Weights of a small transformer language model.
Size: 10 layers, width 320, 10 heads of 32 (5 for keys and values), MLP 1280 tanh GELU, vocabulary 13360, 19.9M parameters.
Architecture: rotary positions, capped logits.
Each number is 128 + 32 x the weight over its row's rms, rounded and kept within 0 to 255. Layers, rows and columns count from 0. Numbers have three digits each. The size before them is the row's rms in percent of the matrix's.

# layer 4 MLP down, 320x1280, rms 0.141, rows 81-253, columns 0-79
096:055110102148130144202127172143089176204083130161092150122127217098156109146108097146136202092166114170140111072151128164084107136106159118089155140087122099129085118152100106078138136117077115184142100094124160130165188110097145103123102110
098:108088115192137130113122125123146144194110060150138146138026083147189123130077145130156192093138162108160158141089108057169100154129111186153137132115101181114084134118125141146118158108101141096088149133134135149161136161077166107138160114
098:165101124176187204144148133144103101175089185073124104133106092079110079114111110120114121090135151093108145097109091094111119178124200112155164092145101119137140137103127156082110178133095072071108122135092129097121058158085164151108141061
093:181113130145166108130121083140092128209126106140093164061184134107093066136144141130138136115093114138121111107128152117162132115118130131103153097119080121111196137101163135165127171120138106155081095147124083083181095096140168125140130158
099:138138103038100152111124137104117170126144137093127116180145148166119117188166116221106126132106124061140132193100107156190125133114075144137041136042134113102169156121130093132129135092068114163150106139112169157157068138134167135126164159
098:144137111159159042195143160153095079101111108162188119119151116152152179133108105116086077148087130151144154127179091163152187118162186065170173148100099144159094158153088121097137088112130149140139060145039140110079143155089095129171119114
105:165143140120178111070090163116162188156115106106117118157167159130080151210140090092095144126067183124175068143175148143071166143164076069147101091072124115103132137095147126140124092141098148086102094114131133128169143205160124129117081127
101:179103091131136159146164183099158180135120126100088098162192099075100143117158166135130135177105148168061162132155115150098126150156073146114198114097124160083153087155113131109146114140168106179110094151158095162122157118135003108139091119
098:099107158120136132129105092140121126120166101185144145113112139193119208145132146187107131154113119111155158115153104086112176149146133126148030166136137103118112154079064224105105112225113153060122096127144137104093104161116182092106110174
099:123117109109094110169164106132039160159128148165111145149118109126122117143158133169158123126138143104055133162130187104177176108164119143108151130129077140140158112117168139164158149149171135148126149106173139122194123120076142115189105129
102:087185084120155148147106158144130141184079127121068091158123123071094125075136143147102147128132131141093143182139122171144060133126127121118033120158160145161141094097099182138149044173096098054104074130153091187044106034149087115075135135
103:131167136142103167167146166129116097126056085110104158157129152098199151104152128126129086130155114130149116101161111183103129122116141106126214153148112093186079107124120097114107159085134146141164112133119122133108160125195088143120049188
095:127132150148146149103180065132051131153142127157104135079165140106163152121174133133082138128115094204105164107197137134093136107081122126174134167167113121138095112122122149019081113112175163119140128130153086202126104127079107168115113131
097:084144074129144112152159130073132111135053134085126160146192118121107131071186099135124100114173106087157114089087137164063140093058167149179151090177061138142132123097104119153167136069168192066118145169129169128150167090126063104065140117
104:154109167122144160148121113121141152196178112106086141180157149144138189139120198140079019165092145107065184153122149148065123138114145133082152108089103148125177122141161098134173176121085102124086150146156141156143133112124149090192102137
096:128120112109137150175086147143108170127081104144111074089166138128157115143103116136097153140115148141137173143109084109149110133114149134109161186080111093076168064128173150170123143105097099190159143078163141100088125065175135060117137091
100:150080096085105116059095144081158076148211051094090175145121093118158107078166149146126162118131101115093166118092110106159125160170175107087180144159104109131090129120141142101119143098079196145135148153121117109207067104131158143135144114
100:110168120197150172093141141131096102146129096116134171168156142191064056109102162177133139142131158100148140125139118154131166092150146102123152105150109151200141117137118175135119073110159155126149107097095151125098125121086036145166172165
099:146110151154147115137099150127149115136116148164124120156156157109054078173143119121166104139102092140203163079163161104126123077101147192067048109121125171144142114092100103155107121073131229087197167144172164054191218091141084093021137119
100:115093112140206114172128127098140080135098133155112142160139107097167107187160131157106060157160115100136103106084112093147155142115127088070185088153133088097131099071143147114082123155118170164126118128108123123129102080106085134114128158
095:152141179175131193192131133089105148092187086139104167154102079168138106146153127156194137093117081149140137121155182153140110135147109152139161140132189138093159121132116133088024142177137148154099161121086109110186102122119155119093131111
099:144129048181158085141154157121140095095071151179155173113126050126151117064161110131097095136138140081143182136137089143179114145149097058160132086118080072071149134181157151089085058162083119096111146161113086106167135156113119142134070113
098:078158150112048101128136173119123112096054153113176118154150135145134106091150103158100148074138135116093101102180084104139086086137129126124174107147124135154119174096185128113146173163173140110144108126106073132126050130147104178150092092
102:142128146085114152187117078112130118167133080108120161137128133156171135067135136141126143139137090111152124124156184189128131171167097124041157153130146171150122140156180117135050132124113121214132079156155138130161100146137188077147129200
098:102122106115183121119109087157093154145102140205145144093156155123121066119091079119088128142103140128126122121140197062096088135163122149100154086110089109096110156160099180137134121142157230139144138141113086136155121137076156154111121111
097:141141160124082172102102177101145172104084147111136110105197056177114202076112153100122119103052141132133132084108111144153123132097169184176119114118085090086130138126084162092128139046129149126151113119118171120070162137157129143153150091
102:133188107184101129156091149141135142148154091098112139124138040123110106157110129150137122079173123130134134163118183113096157170105109167159160073134175129080068145151184201167105095107129063161094121155184104144193090131062082104189099094
102:107156125128105100133143187092149170069131119102100087070148230132118105090096116131140103134151164168092092176135095143099142114092142108132101106129118135152111144144093147112163091110093106188112150123126149147026180137137087127105115165
100:138164134135164128185147110182103151114146120139137082109085134124134182174097128092121093089140076085139176133083123159096146132105117122070080170089191085127132122176172083122102128133156099122110159153115050104118185094090152093181156124
098:129124114119119171189156151077124116114141100138177105104120151127085063143162090103146188115135118151182125140168099123139189145104095153118131166123138136092091107068173155149059067137103218209083119088119098119087173127092122122150186162
098:167112123162129146120142111165150137087152124169135123142183150110094154113088113106116153135104141087085140178156148127116144144128139120140187155077167126130062164139181165125165068187141111120126165125098155081159073140100181126103171154
102:136077170124185138104109132153180110183150103121058127146119095082131135094099153165106126131190094127142133123146173150142113130141144177139127180108125106105144120088103143110114138147120066164132093157133153160105177125173103091119092099
095:110157223143115086142140062180109189129199158120156157063114127149120138150129215079191127121086112143190168127101154089152164113098151126104104114168082134113135120170167089159187213102118117134132090116213125104068088077093143148110125109
096:164128146092153150098135161133142150146151132120119115112137108160109075130141101119154120118045172130140103117175122100127121117129151110107126072155118151088111131114161079124108082107148103151136153130127114129116095068112126077126169073
101:151166154090134135049155135109124175129083141107120079122121146122193124076140134134112171131092155131149105126151145089163098094084155161105173184171175087144109086095093086136125148172099140133117162117145095166175145120111125086174139145
101:081151162126105154151143143149133132169193160107175105166067026146114089123139156117096176123099135141125119124141079109165131143189138178118098100096111118153138113098137141092163164160101181160108165094094124082142008173163149080101114114
101:230116167175151156072095134110133108118115103154125121099196047191129073084144114103079111148165162155086139142103122171113095143155108111138125202069091109181119158101156145184124125101141016077134072150083119129111128128147115087119092092
102:068111152125112019187154111071122131096134170124130098142104191195092113121103053160136054104147150152142149122081103117130093107108077191126135138112042117154096132107138122176153143145135091056129132126148134152110120106127167114111166175
098:127126184125131132111102110082117120126134145140115087112090193112144115118168165133118206120080116136124153142092097123156105120134114186114120084173133170103112127063108153152143114115113098135108126142104147164174119117123133063077094133
098:114163089104125089095148148112122115138107147147084064104143158086093132161107119165143143119097139138166129101147159096121167111075133122137081113148130153104087158178071106133116139157111143091155135119151146081104134133115120068150184113
097:097077145088135145047140092088075097145075096092180008227170122103126131133143140104130153109197166142119132080129148139131121151162072116143149102070065171106124139086088128173178145159097153092125099117106164142179169149160111127151151148
100:095107085059150159173138128119137160155136093101129139103118105132157106134116143148110180163187151164122104116152187135082143128098107177131045125140166148133130144078084071150100144139156058075099117146153071114104110146179145132119122127
098:182142134149129145140128136148078109124163100183102088113111132071132108147112115147152105152111138134156132216181117083130124131135130099113168103168157107110068127134144139094169075091136126132152087167113068094089142120095095127162146135
099:082157114154060098129192077136153118104121112179122113144074092118136107075110151141112181117173134094116133123088128124113102174127158099088101150111181138078144164125177146171144090130125129101111143141131145144150189144152114092128107109
099:140138143151056118168125130107126097136040124128107119150107091119059135101181138136126159174147137136090130095131121150185125125094162127124121170185143097148150160129122076133128115130124116156076119137128123102039119080128128180104192082
153:141148145114109118222102129179170095121110092038097174167131091158161121124140116174097083079193099129114058103135139086188080087074143139121158164143133122106165150134148153155125179152068129099117066139059060140085166135152107124133114118
101:088056154093076120130140146116177096202090127126084107139110114105139119082119157135187143168128143092092119122111117157091082114115120099141200152125112122147107104142115137154116109103161199122120145120088124149138181119076084126112118106
098:073097191132088143082166076146127136155174120086147093139200182133096123099134101099097190102159118131105061125142130108163167133177036139158179144118082163111223098146130110126130204092063083116162080197122094092138138139113162092135148111
096:129064195138100115168126129119147087101120110140134161130098050148103122168128095162078124123124120149121155182137091170145119168118090098132104124113138165082067127136195145120162134101100000158102114125095074129125141135095099142166133139
095:136087111133112121179101105168153129119134116120163138135085171134137162127136099112155150167115093151145148139131099150118100165108214075110132099098132169252140120183123167129081141153142108103108164121180063066097207111203138092155120109
104:119066120143106132133107185209151128169111128160142129149214156152108098120117114111088136135088115058149163106142113147163171128071131120145076139135176145142148156129200084096128095128153101124097110124093128081149197148078125102085124107
100:106085111102137122101177146097172107122123122163120144161195151096143133168152135197116128148146105134144155140133087164152107170148149119121123108107095149168163168135148102078195116153128189153169152095158154127132172084084029140152169174
095:093076146118098107115093135091197117099140144050170165149118109063106208185129110193102122124113141133168148101173113090123138103085111158058112077116128090143151083110188118119184150133145098183132136122092140110125075130152127165200099105
099:076104086122152103082100186179147122079136109152103123111170117146124157126139140193089077146155144101132126173172113077127128144074068149143087141112127107116130126148148091175083078119154141181127119193175123114030131144140187137076152123
097:072140129119119125160159138100121110138122132182146098138106139144120099118115154097125179113154169127044120177185155161143158068117139109105174101139097157117155136075085106121117075118133117149125150091136110076102130116146128125103092122
110:126116131088184224111103096096131133106250161107116109165116109117149117160158131113140140128152147124136127113145123109137151113224135099102092118133117186125069140121112178170136139154146069089145125124118141067170046104125150119100158182
102:168085116125109135128117120140173112122168161128102118128124104102096112099095125081102155146154111130169157130123149037120119115155092117142110181208120157122135127167060130171119105141097168126136140150135104090128136109087163121087113132
099:185142112086128159151094135096150163113048099136171156123119104094109150097067152100108102127161094106185166139113172144128076070117081065069126118141128075086121144133079127151129076131110123116153221132116134081124164146084081092140132109
100:182140171152153140078132118156172129169069134171127021149170150209110178103109162133114119221126117124154152098142149124107120080120131122172145147126121139154093115142085126133108066172125057122140114097152115173180147102149200132212172163
099:169090111124118112167158147137158075155147134126124139119131118133084158156091156150131123109102109076201130128112118126169111120124105134107116116111152170122129105118183090130075104150190201142067095115095102145182058146106176170178112126
097:183125176102139116179143053101153144171068135123144137125126174144158128117090114141112184125098152119076143151164107091106172183083147128123065086126138084142134131098195108133105082111109145130085114095099111128117186089108186113081146065
102:125177132116141078138145145119163102161150159169144104133159133084098099136156107112171199167083166137101123133137101127130141160147108059147147129125115144092092179178107120135148129114151192128189073096158164104102116068152158124118095158
103:169133127073103154186138109118100172148170143156141126154120091103151102118086176141180073132178111128119132136137147098132175159182139126099125145116115163152132164094136096147128079122067180129233124128115204114182167132152072131099164050
102:157112164146138161096138189108126100126142106128141130082107133120151049114135132110090094091089125152148077134123135158083123083135164152148119154153139173134108092126096157106127128123134157104164125138128112080148153075108145099091112157
102:137061154211173126187110116077169126131117135130101118086164121129096050181123124056117110139138096154130128114177132138163127092178143126136198118100226129161074122096166189093130089089123152115144117089110139145169138124104198127135120082
100:093098118075071161147149144147137127128096145160088151097126112132141101167152160107140093105094089122110104115096147155124077133124116137126146105087123141087095093118110111150069126156086128099080182144147114137165105089094114144173072048
099:109153103143157139042108104127068140095168140108051095129149217138082153121095107134117118094095123137159158076135110090141145137118111164120101081200081118143098118093104112200106158193136162121096141093118138151069126092124188126132165175
100:074133131088096106157165107116127115141069092108157098142142158086067150089123092114103173119112118092095103109128180149093108145132081156171160145110136147065190162074111177128116155139137211162145122134115128098147131152112114056128150108
097:154134110111131170216173107095142120152102147076109173141162074110154130139168073153182100098066151133105100126104133146156146131140062160102193123167177086098225151153116158119123116136099135146152141126140110157107131134117156072088149127
097:151124134153129126107143173103092121147187167152136071095161132094152051102148092097112149138087107125189153129115096123166128125105104088092078132181199138127152179156146089095101132109147138155136129114124131124181143141105193102177157179
101:083147104147084132094181129133129164128100119130072062127127178136094168153137152151119091141115137081109191094100128094102131111094121158122113199114053123165153129119147148096169116085083139120168113102077138132166099138160100108110146105
094:140105132106159108131117140117122147151016106107128192180138132124140176135127165136153123112216072094134181174127153154157094139122164115051146120101160117162171122146120093105151122101163204124147167117153086160150093142153191079138163114
097:147069132234134143143201121132052118135118141075101132175157138126129184198182094160105146128143116073147134127124153159138091151097112143097139145138121124179149166118058110143162094147104112062107146131117084102161153131032153083134104148
100:133118126157124077111107182101159136090111119120150145132116177116087149094098147134177104117100086122136164126203147140179130169090100130122183068137138122156173169158091138071138104157083106121113170177177140217151157129134057100128148115
096:112137172089149108130172118121142118127124145125090110137104155156141144170094107127115149126141110183118117092068090094094149124087138082211099123121136151150062131139091107068028124115115109105073161121156128124075179137113205129132107133
099:082095142144091152213119133071086131068167097111078143113142174087134168138106080121102064152111131131180126060178081109115104108124158168165087122134167116105106104115076128085139085152165160150107137168142078173162180126149151139101138117
096:120111124110167158144116153113156128141196075190031132117138087136142094152146117160121180114132116091132124157134058147114172105171161177075127136135151139141130124157160166129147166099118116093118155119105133098145080089113197111077104154
098:047102209168162120201089074148130094112119168107141161136068162155163102114099137131095121168065124089110135114127189150170138161116095082177120141193147114182073157163103069102132131139149062075118126087143092163155152210120081086120144102
094:150115129123112107124138163130166126133126158118205123142168117109132137121171133122144115123119098142126107119118137191118122113125185131084060106173091158126114145073120114093117143165162131085122110091145173103041207178160123160214145155
096:136123094198102149107141070160114155158154100164129128149196115112137129038139140103129154171102162115141195134094166128106164064117124133150154097145188149162130147199113145087116188134137057080156101120131120164128057075113133117116132058
101:098100183151133158122143144111118151180070141119137165121161161169113111143175142134159116137137102147183141120130177118104126163170117154133164122133115140124105124132070077235079069077152064136164152120135133129142176092102109177152130230
098:144060095139155102111151095143138156110130152153116189145177106112097147093114082049184104090112161126140189138105199101104129132129089182145171120103116108049162131092095126176128083174138178176141178105142140158186099140104092146176160101
097:123108110121143123084104128112150087144097157066123119134147109162154046166106082111116130176090131146110109151072201132136144128135139080118156104186163111138076117099134174132128146080171194124162147135122185148045100108113108101137184170
102:151067078126167130145124129135158078082142129127120180111128160145118090086103130126103151134108099106122187219090119113100109133164154153133127157096160078170108156136116165101146125096162144135146101090123119126091106141221134134142097144
095:088122144092090132086110189115158125148145098158174078145168077095123108169152138127105122142194095135140127127144096134134151156142157154190133114171109110127092144101150130141125103114129175198095132102104131140146059153192143054159151097
099:092140169171137158041088105084134135130166172128136166113118130157125150136124080063120150143148107159090170103118132110129143091153097137138172181158096155114148093112224154121140135103145094115176146119157150140176124100144154099040126167
094:157194191125166153159164125156155134147125130083089124104112130204120112198132135095114095125103162123137113146094126127098160128161131110116035053131106140116176103135130181161165123098115132091126045156108136123083117150126105069188136140
101:113122104142180100164156156148106178178098129122132033072081151175131159154101155102139137144121114104133174102124109170057106120116167082162097169166065112146151146122072137129099063144101114083129207098119106107164093093186076122108116152
100:106157135109109089086140121141157077144109069116143070120062076167155143024115066141156152096111142140140151115105187161134108135168168129155144144147159157147165162123111125091085164128174089140143117163146201161167174053174123118107153095
103:042192183122135129181125146110145120096118146128149152126152128117074120188097181121099125141143157132162135120127156096134118123146132104043167130095140102123132102112196127127098114100079133188129129110135137132192149159171137151193116159
099:129120187169104114098099132095132088154072104144109150139150139127123104095118144149128117105156136164154085113076119182111163061104137091121150181158138122089160109151101159086088141145049176109120170138125083185062110128130199109141050088
103:112152123128207130157147147090117099192142108128136069114092134121108112150134164157128056113145160136106160076138152076149155103112154145073126136119064119095128085147132122065140099116142089126160206163147131131095089097119159147147134074
095:076111198187089155098147091157146137121140146115110121119091130151123068120120077132131065166102135097131121174110105126153143151152100118107140116136139129124132159082113152129135088154135076115115123170132127154120117127084139212110147145
097:102154159123100170118141130098151108154135135085137107089127169141115116105112141184132101091087148104107142122053146158098085136129122103173181090153126155102106139147107150105178204183100149131152153201115105153124165141100063128125044181
096:076129191101175180175111163126179136107132170153104155077122117167116133105123147070114189142119097107144146120142115121098150113133103146120190158176103086067179089106152100152123106101129170207150186139116109134105114148175147193138148184
102:124138121125092156142140073150073113177151090162131113119059138139095119152097082138072176133145138125136174152125118124096124099166151112143150123156144169097094168123109140120100148183085073121123176109087123166200145133095169145126113081
096:084111167114086093142136107094155139127182195138100119124104140109106145159141154152142163173114139133156136134155132081136164144101107109057073071064157132125130140116177159110132105100103124144069145138070148136158163155117178144074116091
099:121107135111124153152124116123168122167161122108102105129108134155119122067102128141141188109083148133151127158098129134161117132168176138142088109122131083132196141097092048189189100134163171180128143099147133131109255185085111149173152148
095:169168162135136170117136101130116128128106148112064118149155162120129118157113142086084164154148095106152140104071128081110113145138118094065100055155096138111170092099123149107152098123135150094161120098103071110164042132136094116099111084
100:076166148156179156130168127117119058145143116126181140109147123093184160144141135146138142175121118111106151123082119104212123109115040211129150113053102118093100154127130169190129123151108175099149140122130149154104110138132116110135103119
100:114106143130127151085095150139118141118068162111146140111118182149141105107125106090108099130146107137118119180149154155134139134159152130166155144124187146130131146096109092108162158120112109167185098127108138200101184162059110111078164105
095:067091094132124119115118073136155092126100155149119163083104133169143100180115136101175171099127123180110163117123139104139079168119131134113128148143124094130117150122159150060113119121111078105142127184072140063155199171130143108145089136
103:150113115151139087133110140098099126145172127117153103157102093105117127084143166186138115128235132091231141141151114093105157136121081114155126140109124104110098161195195118157124165109208165110105131144111160096158034151159195207146188172
099:151100175115126158178100134126150135106139167131127088109134100198105135097133161070143112140139149118135126077141143113075088105073129163181115116131110128141127109152138158104071138136107135160142144175111141090124105132143154135106143153
103:155084157090130117203148131089129175065077153112135159128120046134149100069127099110069194117167150149089141165149086117120103124115126124114121137167122104101072107132081069075138125158120184110152112108172121105129181169081096152151095178
096:135093138136133125152137102096147119165169151155124187105205206141127133072104102062122054087108133101095102120175112135132104084120175137121174124151177100184063125104131110171160087107155102183167134159105074094174166153090194134114158126
096:159107118119142115121158137158180133112144128163139123120083143182161102150153117147125074173199145180128125119104162140116168141159087157157148087107162155148115121122239124161150191161042096111104088129132154094129144160093134143117159085
102:156128144082147104136185092114129141075139150095133115153100142184131075188117138131131130123102124087122083150093062155116144155114194169128224091072125128126132115127123110138166154135106140130098089141100106159182089140110121066159103124
098:142062126118143122145098045132124124131106140112097187123122138103130122168134143096079163085038150089123153124129146106109136166117050141136136136061096157091194128150161061134113085104142151164087093129104115089073113116192113128114100114
100:115164136083153177081117175118155184130132162074106132138115117183099112136179055157129161084142095163099105105126200134119055085106108108103121116133117163075100105135132089119080167125161125143109149110153154167104067141132076094191151103
097:089130136065148133072087122123104154109141161082146163145134095107114135194082070157147047090148100120083083091125118069088169068128146135137131176103086114125174133113141155073185184099117186170131107173146112120166148188092163128130136166
103:135090127078110088088164121103153102095087082139103143085080159167128092070083139108169154126074106162150127133131070099170087132123099187120116121125092072132150156134123145095134118098134148131086073078087113123103203096146136126146171165
097:102173150040205075109166110159120159141066129126114143126140178052200090146157126155138127076102149137086139121159133077146172167122174154121139150215103091153150164132158131147124132145114207128114106119151148100167109166126145106086167156
102:140163186081121123151142123108138106175161153126126159139151162049093104129167105130133100152104121101108102174065098166125156157143075146112107037131103136176142157077129146058103146135177150111141141084106139116049222078060162123102161118
100:142117106127094124125144098134107081128115099110123152151142089127111094128180147152117127144109101184116147127092114159115133130180118145094143148099125105182087107138132110118148126120168185116132136127129136127101200150143106160154173096
102:145175137102166138098120113158176128089178153108163081144054133173119099089077146116132124170143126171162151134101064050140155139187096152139115118139077163105171094127121137154130101079172175165133106078156132098134098099116095139085124130
103:106125166069151149154104129086144121120089070121089077128135110170141125168074162118121135139133065147063090117106113182156126161106080117092154124056120119094109119102124135094159161072111057059111141096115120126077144155158163219137143129
098:146139188153095111100171118097095127143144140080152125064038144141117126136110134100120089185174156107146106170085119127135130143194143170127151175158125101135162100117061135147135146129086057079135109148130117099123101095134107123145095155
102:140070128075096141143142148116164123158121194127134097172155028048096132083058113148155119142069144140112148171176166134154170095069096143201093154132124101100113104164143160172166109111108119250126147128126171088194087112168154148143141139
100:072120151088133106145127105119166128107230110168131098134138141120157137163095179123087170063108108146074148103129164170148154148127124124118153150125111132103125094119177091162164171081064163102104186083159123108114186110116174044098179181
099:073189086067165144117128121060123178154167127104138116097113172139122140047152126159139108125148146173123110144168141140101123132133189140058148133105135142116101140105063063087125081142146086179146123144095142102079119157148079131119147070
103:104134136152111141140085174126140131101115113119139197120117082141096082127117169110154165201169124178094152114164123140126158112125150091125128092051095143179122161096103101143100160148143153135111139183125095135171072131101182106127120048
104:119156163137142146120126131123078142114087126106090139136128141178137131081112170110131128138215166112186099151107079126131135112099080135158080106167124099147140090117116178087160233115119195146131099114096159213152159143109173117076101135
098:130149109213122129161156077119100118125170142124177067118154128148087116108140129124096165108100126091076088196099143161131083057136101113105141111137132101141032125120161134109150116079146117110130096179135064196158127131150148134126140161
098:068138137150153139176151167166162164086079122153130093164157127204117141179134121152128060133159119124109091060073171143096103138154106202087115135107133143178156141154160161189081101118070089048158128143094079107153133165167124153148114106
101:105177101156131110062074181133109201127172168114178045139177065152176114108109149124109146168145170162093072136130150114111158117166131135177077090139123152128126136125144185124147164112152075147124128142083163094122142102175151065090171153
094:122133115122171133227117075108137128130133124092154203101115159087124145121095151138118106107193096103098150056150148123139136129153072151125101082138136124128118065104134154105079134106093119070128151122101102133173116144172139107114099094
164:116137100145110105117194169162110089099129147103132169078130122075166166172049131135159148110116099122143044113187109134140110130125140157147100162142123062099118170189115087139121162130126199140129104159096092115161154138099086171122119140
101:099114125161142169099086106103114127096131108134129069124162128164090168136147115094179074090053128145109133183093113154122139141187049160101106152148090135201096091149099145105142098179176105136094141140132134094132174132121141123132155157
094:148150169132129213170096143065104142172092121125154119109052131125130074140156159087126149178103163135107160080115147115121141134218090110123107132161118131068136152156132114147114122177123133055120157107102131098119116040152094107165107135
097:134121061164156152120091133052139108185078131110109130095182185142187119108154117152093094171190138140112152055119105115077090134099124142154127157102141124209150128154137102167108129145035169145181140155109120152168052120120088180169087117
101:132156162097087122141125137112120097078120081120141091151098160138113109096170165175179148128150113136106149097094133102153091171045124174101102100105145140205140111095117145174140068074097053135156087148166095168078088115152152121168141109
097:128156099146163117090131074159084143078157175144096157126136151151138064195089112156116083122147110138175076153113146096124145121096193129156141182127077116181139101158100117135076200137068142180125108148184123096161109164166131113166133118
099:190110130120151097104107120144133123107151154121099083165080147110096086118131069115153112175066124115148147105172070184167147143124084149088101100111125115119129115125088143162111129122135144143130155132119112094135150089168148154148164167
099:162164137096129199147085173053128112129123157074122081137083164146152124052142104123129149130198122125141116124114141140120129162125161078128087110102147119116101119111107123094138097221128103150141131109138153112194088159129134141159116129
102:140133148152115121141131116145122166121104070094099171104122117129097137109139058160139108129103149160106132113144111167102145110083099112127137077098113168139078143120120154151144153115084200083111150174133097182059042120194126131114146085
100:087190082117116103091122124142072090118154128109080127093079095172079080183138083167161109174159127114143096096153159097136153116104198067153164144148100128145110113102160148110137148133111134109085115152105085090095052116085175105074155166
100:179148135139134128120123170126162127095173133105142118182143100122086124154183149093125124130169153142187144120160126078141113106190156096093107111082098173117129144157158155122141211121096122068137143088049117124059125166147181121142125155
100:135065147124103113117186161153105074153072123138102135113135157109144179146100106118140137131076138135116147127086133160116171160127143110131119145141110108099149172143147128173139151166096130146137178089059091102040167141101167092111184173
102:137134131106158143087149076089094151135073121102131140117166155154154114101135123088101148124179142141119096119213157132144138114117136152114102156117124130136217133126117106108140148133104132121175061133124187175107138108169127143166077174
100:117124114152132132124139174144106092163159170109086071130061094029122091139078087113139196109141090091116127165160132121150130151138074123119132089160208181149134147098105151158176117092224143066052091155139130141079124127186140138175118157
099:135107146148126101214090139132187085143131157155154146127113126103134106118123130127099064156151154140158142106109069042113112100102140140115066144108073080157123143100178148131156040111108175145081126181106142171101110139114095154159146099
101:136130130066128149207123181135209114140077098109159117096131182116145123032118104111037127181072144074093114089135101110137119142115124117190110145120158143122201104103129165113106115128110121125123166181135118065111158144107147130133061125
105:108116133085121118084109106173126087172062118133125147168153203118061126103122163141130113161096126140137107069117098145191121153127125097148090130109111123162149147113096138123116121066120103122078115132149098133117107144147152163103181135
101:108055096077126132206116140152126106141164150175167135097107151138124174158164125148086141149188119113094169111076137120079112138156131140113145085131160147152077123135150142137094162156175131127109104167095110133123146102174231153117129097
101:089105145143151145155151150122028146088117108116064103157080168092139130133155107124118146157175172155116173182110143168151118141128111101087100092147155130137157126103191151168103103148110108113090123104136115080101209255100142129216099101
100:139092098144198132139094107153100115125150157131153131119171111167154074156140170144117135097133147160160144139094098110113123116144129106150176154132082125133076121135133162079098135123137237142115162136130107040134185161139141151140053155
099:140146157151098140121166143130140110126179147128067099123087196176123134108091092121099161113150134123165115126118137143150072142101081142106096097133055112131093097052133140112133139061177074119105106142114117139101183094178125160114170115
104:171079096142083110116096085084137177169125087180092066107112104165146056108166142107180155139201142117164103113165107124105135119131206070080120124113151138095129110178134129143086127123139119148079127099126163123134083143142118124136123189
099:149174087131150135121192106128143137158117124096117149098159123145141104162120078120073117130099196154145110161127097045124094093109071156152126156096145094113162106135119115118155135193102095141128090180086112116239115148151155100127138160
099:113191126081085146077133164119104145169138123139171092124045078129160089120122178145101082149060112083139155099106119128110120113154092117147150129149097127169168116121161163124114140124120078114135141121133115102158180135114171139095162126
102:172076095148134133119101090137183145128130156091195101118181112162080058158128075127136075121194182129139127139138138149157193100110064168124124131144173112148147118152129110151156046096150126140147095129180102088152167060086121135068158169
102:109144131112146154129105235128101155147112153127145132169110089066117147094152103114181100170031159158089101136157116185133107105103149103097084082089138117173083100134107113157148150151131114175142149136101117125094110101158098086130138182
099:115125126124110111126165167080144143136097104122109083128126094091078131086173077158185109094126097128080093174091096161109136144113147118126091126090130129122091148135141095123128152165072152089108068069146143190163083109106072162104122189
101:133155174117185111122114150124075128160122145087116153133103195068109106163109166141177149132121093140099102151134121111121130096158137108093099142082107149157141089149112141076154116120139099101136128123107120141148146154103146074151122099
097:080130081088118152114190114143124087106062178125063063108088102171122120144112081135144119140140147168124086163074071122113131095133167125138132120055157066131141134101047167152099070103138183098111116088090139143126133108196120176119146215
101:099154081134125161130057102117189158118140147146176127184132088069121112155145139156152114171100121143113161110137146137117129185168110161145127080156114136121096160065160123097135125116114128087179180194132100136140173120138101155142148117
100:123124153182117134107127144113139163121130161121058134124096215095151118114137103069087134164177127100153071152070134130127113114138127155115117153153044137125114095082159182176148158169121157148149133128171121159150072132095128142167101074
101:195081072128129126079096130157160119097057123138105094130116138155150061122137154163107162115156150131152185138162125177142185163165143113158145155172127110111079160074124145116058127092133157131149182115180140109158132126182102128158090139
097:132144069132168124103118168097175147148140136072152072167123133134116205167076146127162187074107111106143095110130128139160170137090145159165161144157114113165123145130104144159131149146157151130149115176141166165107170139161119105127134096
103:082085150126144123187088195177123160145120068118187113127154137097183127102122162104159068120087128146153111128154100105110100115140140134162138126182115104080071140149190157153121067126127121109149082117174126111111124179167216108073115196
097:149153128119128144098112178170097152106150168155146113156148224107145112140148125107158122166149140069190105171120100085141088125072180092098070096141171149089176138130078065108094121183136131128130118159137157097153179168114092120142144143
096:155051227133103054127110129095125086161147142114192149109145059123146127122151146160186150103152130129185156101110167188149144162101095093161131103164147160118165125120116148041154141169137042140123127150152114119113122115132147079098190133
097:117091118199156134150121121109170139122089174152157154160126057124186193203168099116154087139096145141101133085163144105148161129192159124102121107082167129143150167100048151089144125112146171097139138104095152104195154083174173112101131140
099:113140016062149138066123130115131158111142096118118123108165064122140145077127119163171084095087137134143156178122114167129143157052136125197103172158099085135118115179100144189147131098125116123086135130117077126098068109093117154103158202
100:104092094195158111160155120115119130126150107114096190142172136142126102096109094178132069151134136131233129154195141128173175077133150144113110131117146148178186143118137170156106115121075118210073102111149168145087151109117152117082128084
101:158147140122120155159174104144085118161100112149161147120070186160120067114089113084120070149158116135135153154131114128113110089091077060139084157129113127123149105113117161117161138142148086164108129182135153145215122146114174121143175105
098:137176085182168148085152156101144138176097134147170184116102122139164125151115119104082129123118175173079163047153166162128165147134156133092095093138121139161181074133088147134118098155145142103101099158129131105188186108164130153160142182
103:063127147084135158109058136136138140130149117152069114127039087152124136151111109132112126131139152129148128139144163143110124144137123130185075136140098160121115085116140128064163098131167114125111123151202143131124131087217113136078160124
098:196159153127163125130105162173125109195137154107141124134075149105118114151151122136167120139082166094155132137130114122111173125182143134139099146128103159127150125085117103077150152116083148175195153141152097166141056134122159098118090127
100:214098101086134111138103142121092108131128152141083100084156119097118134136159101195140110138117072148087103202098098152188186107135166138087146167111095138151158109083214088141116175110087117137128164162091117137127178098156172166124139210
100:083137087104131142167084112150193108103113103153129080158065162161109166082101100139122107104242183133140101165139134090130125128103090119180055090072110136099131109192164123111162084136089109111134143098139107122145132109089084139159172133
102:105120180130086109143192156159141127133172122126130165140158147092124174088124151172145140073097121108141123148123146141116128151104235091131132105091176145152140151113131137152127103147158159204095110164140101108170135103120111124158070175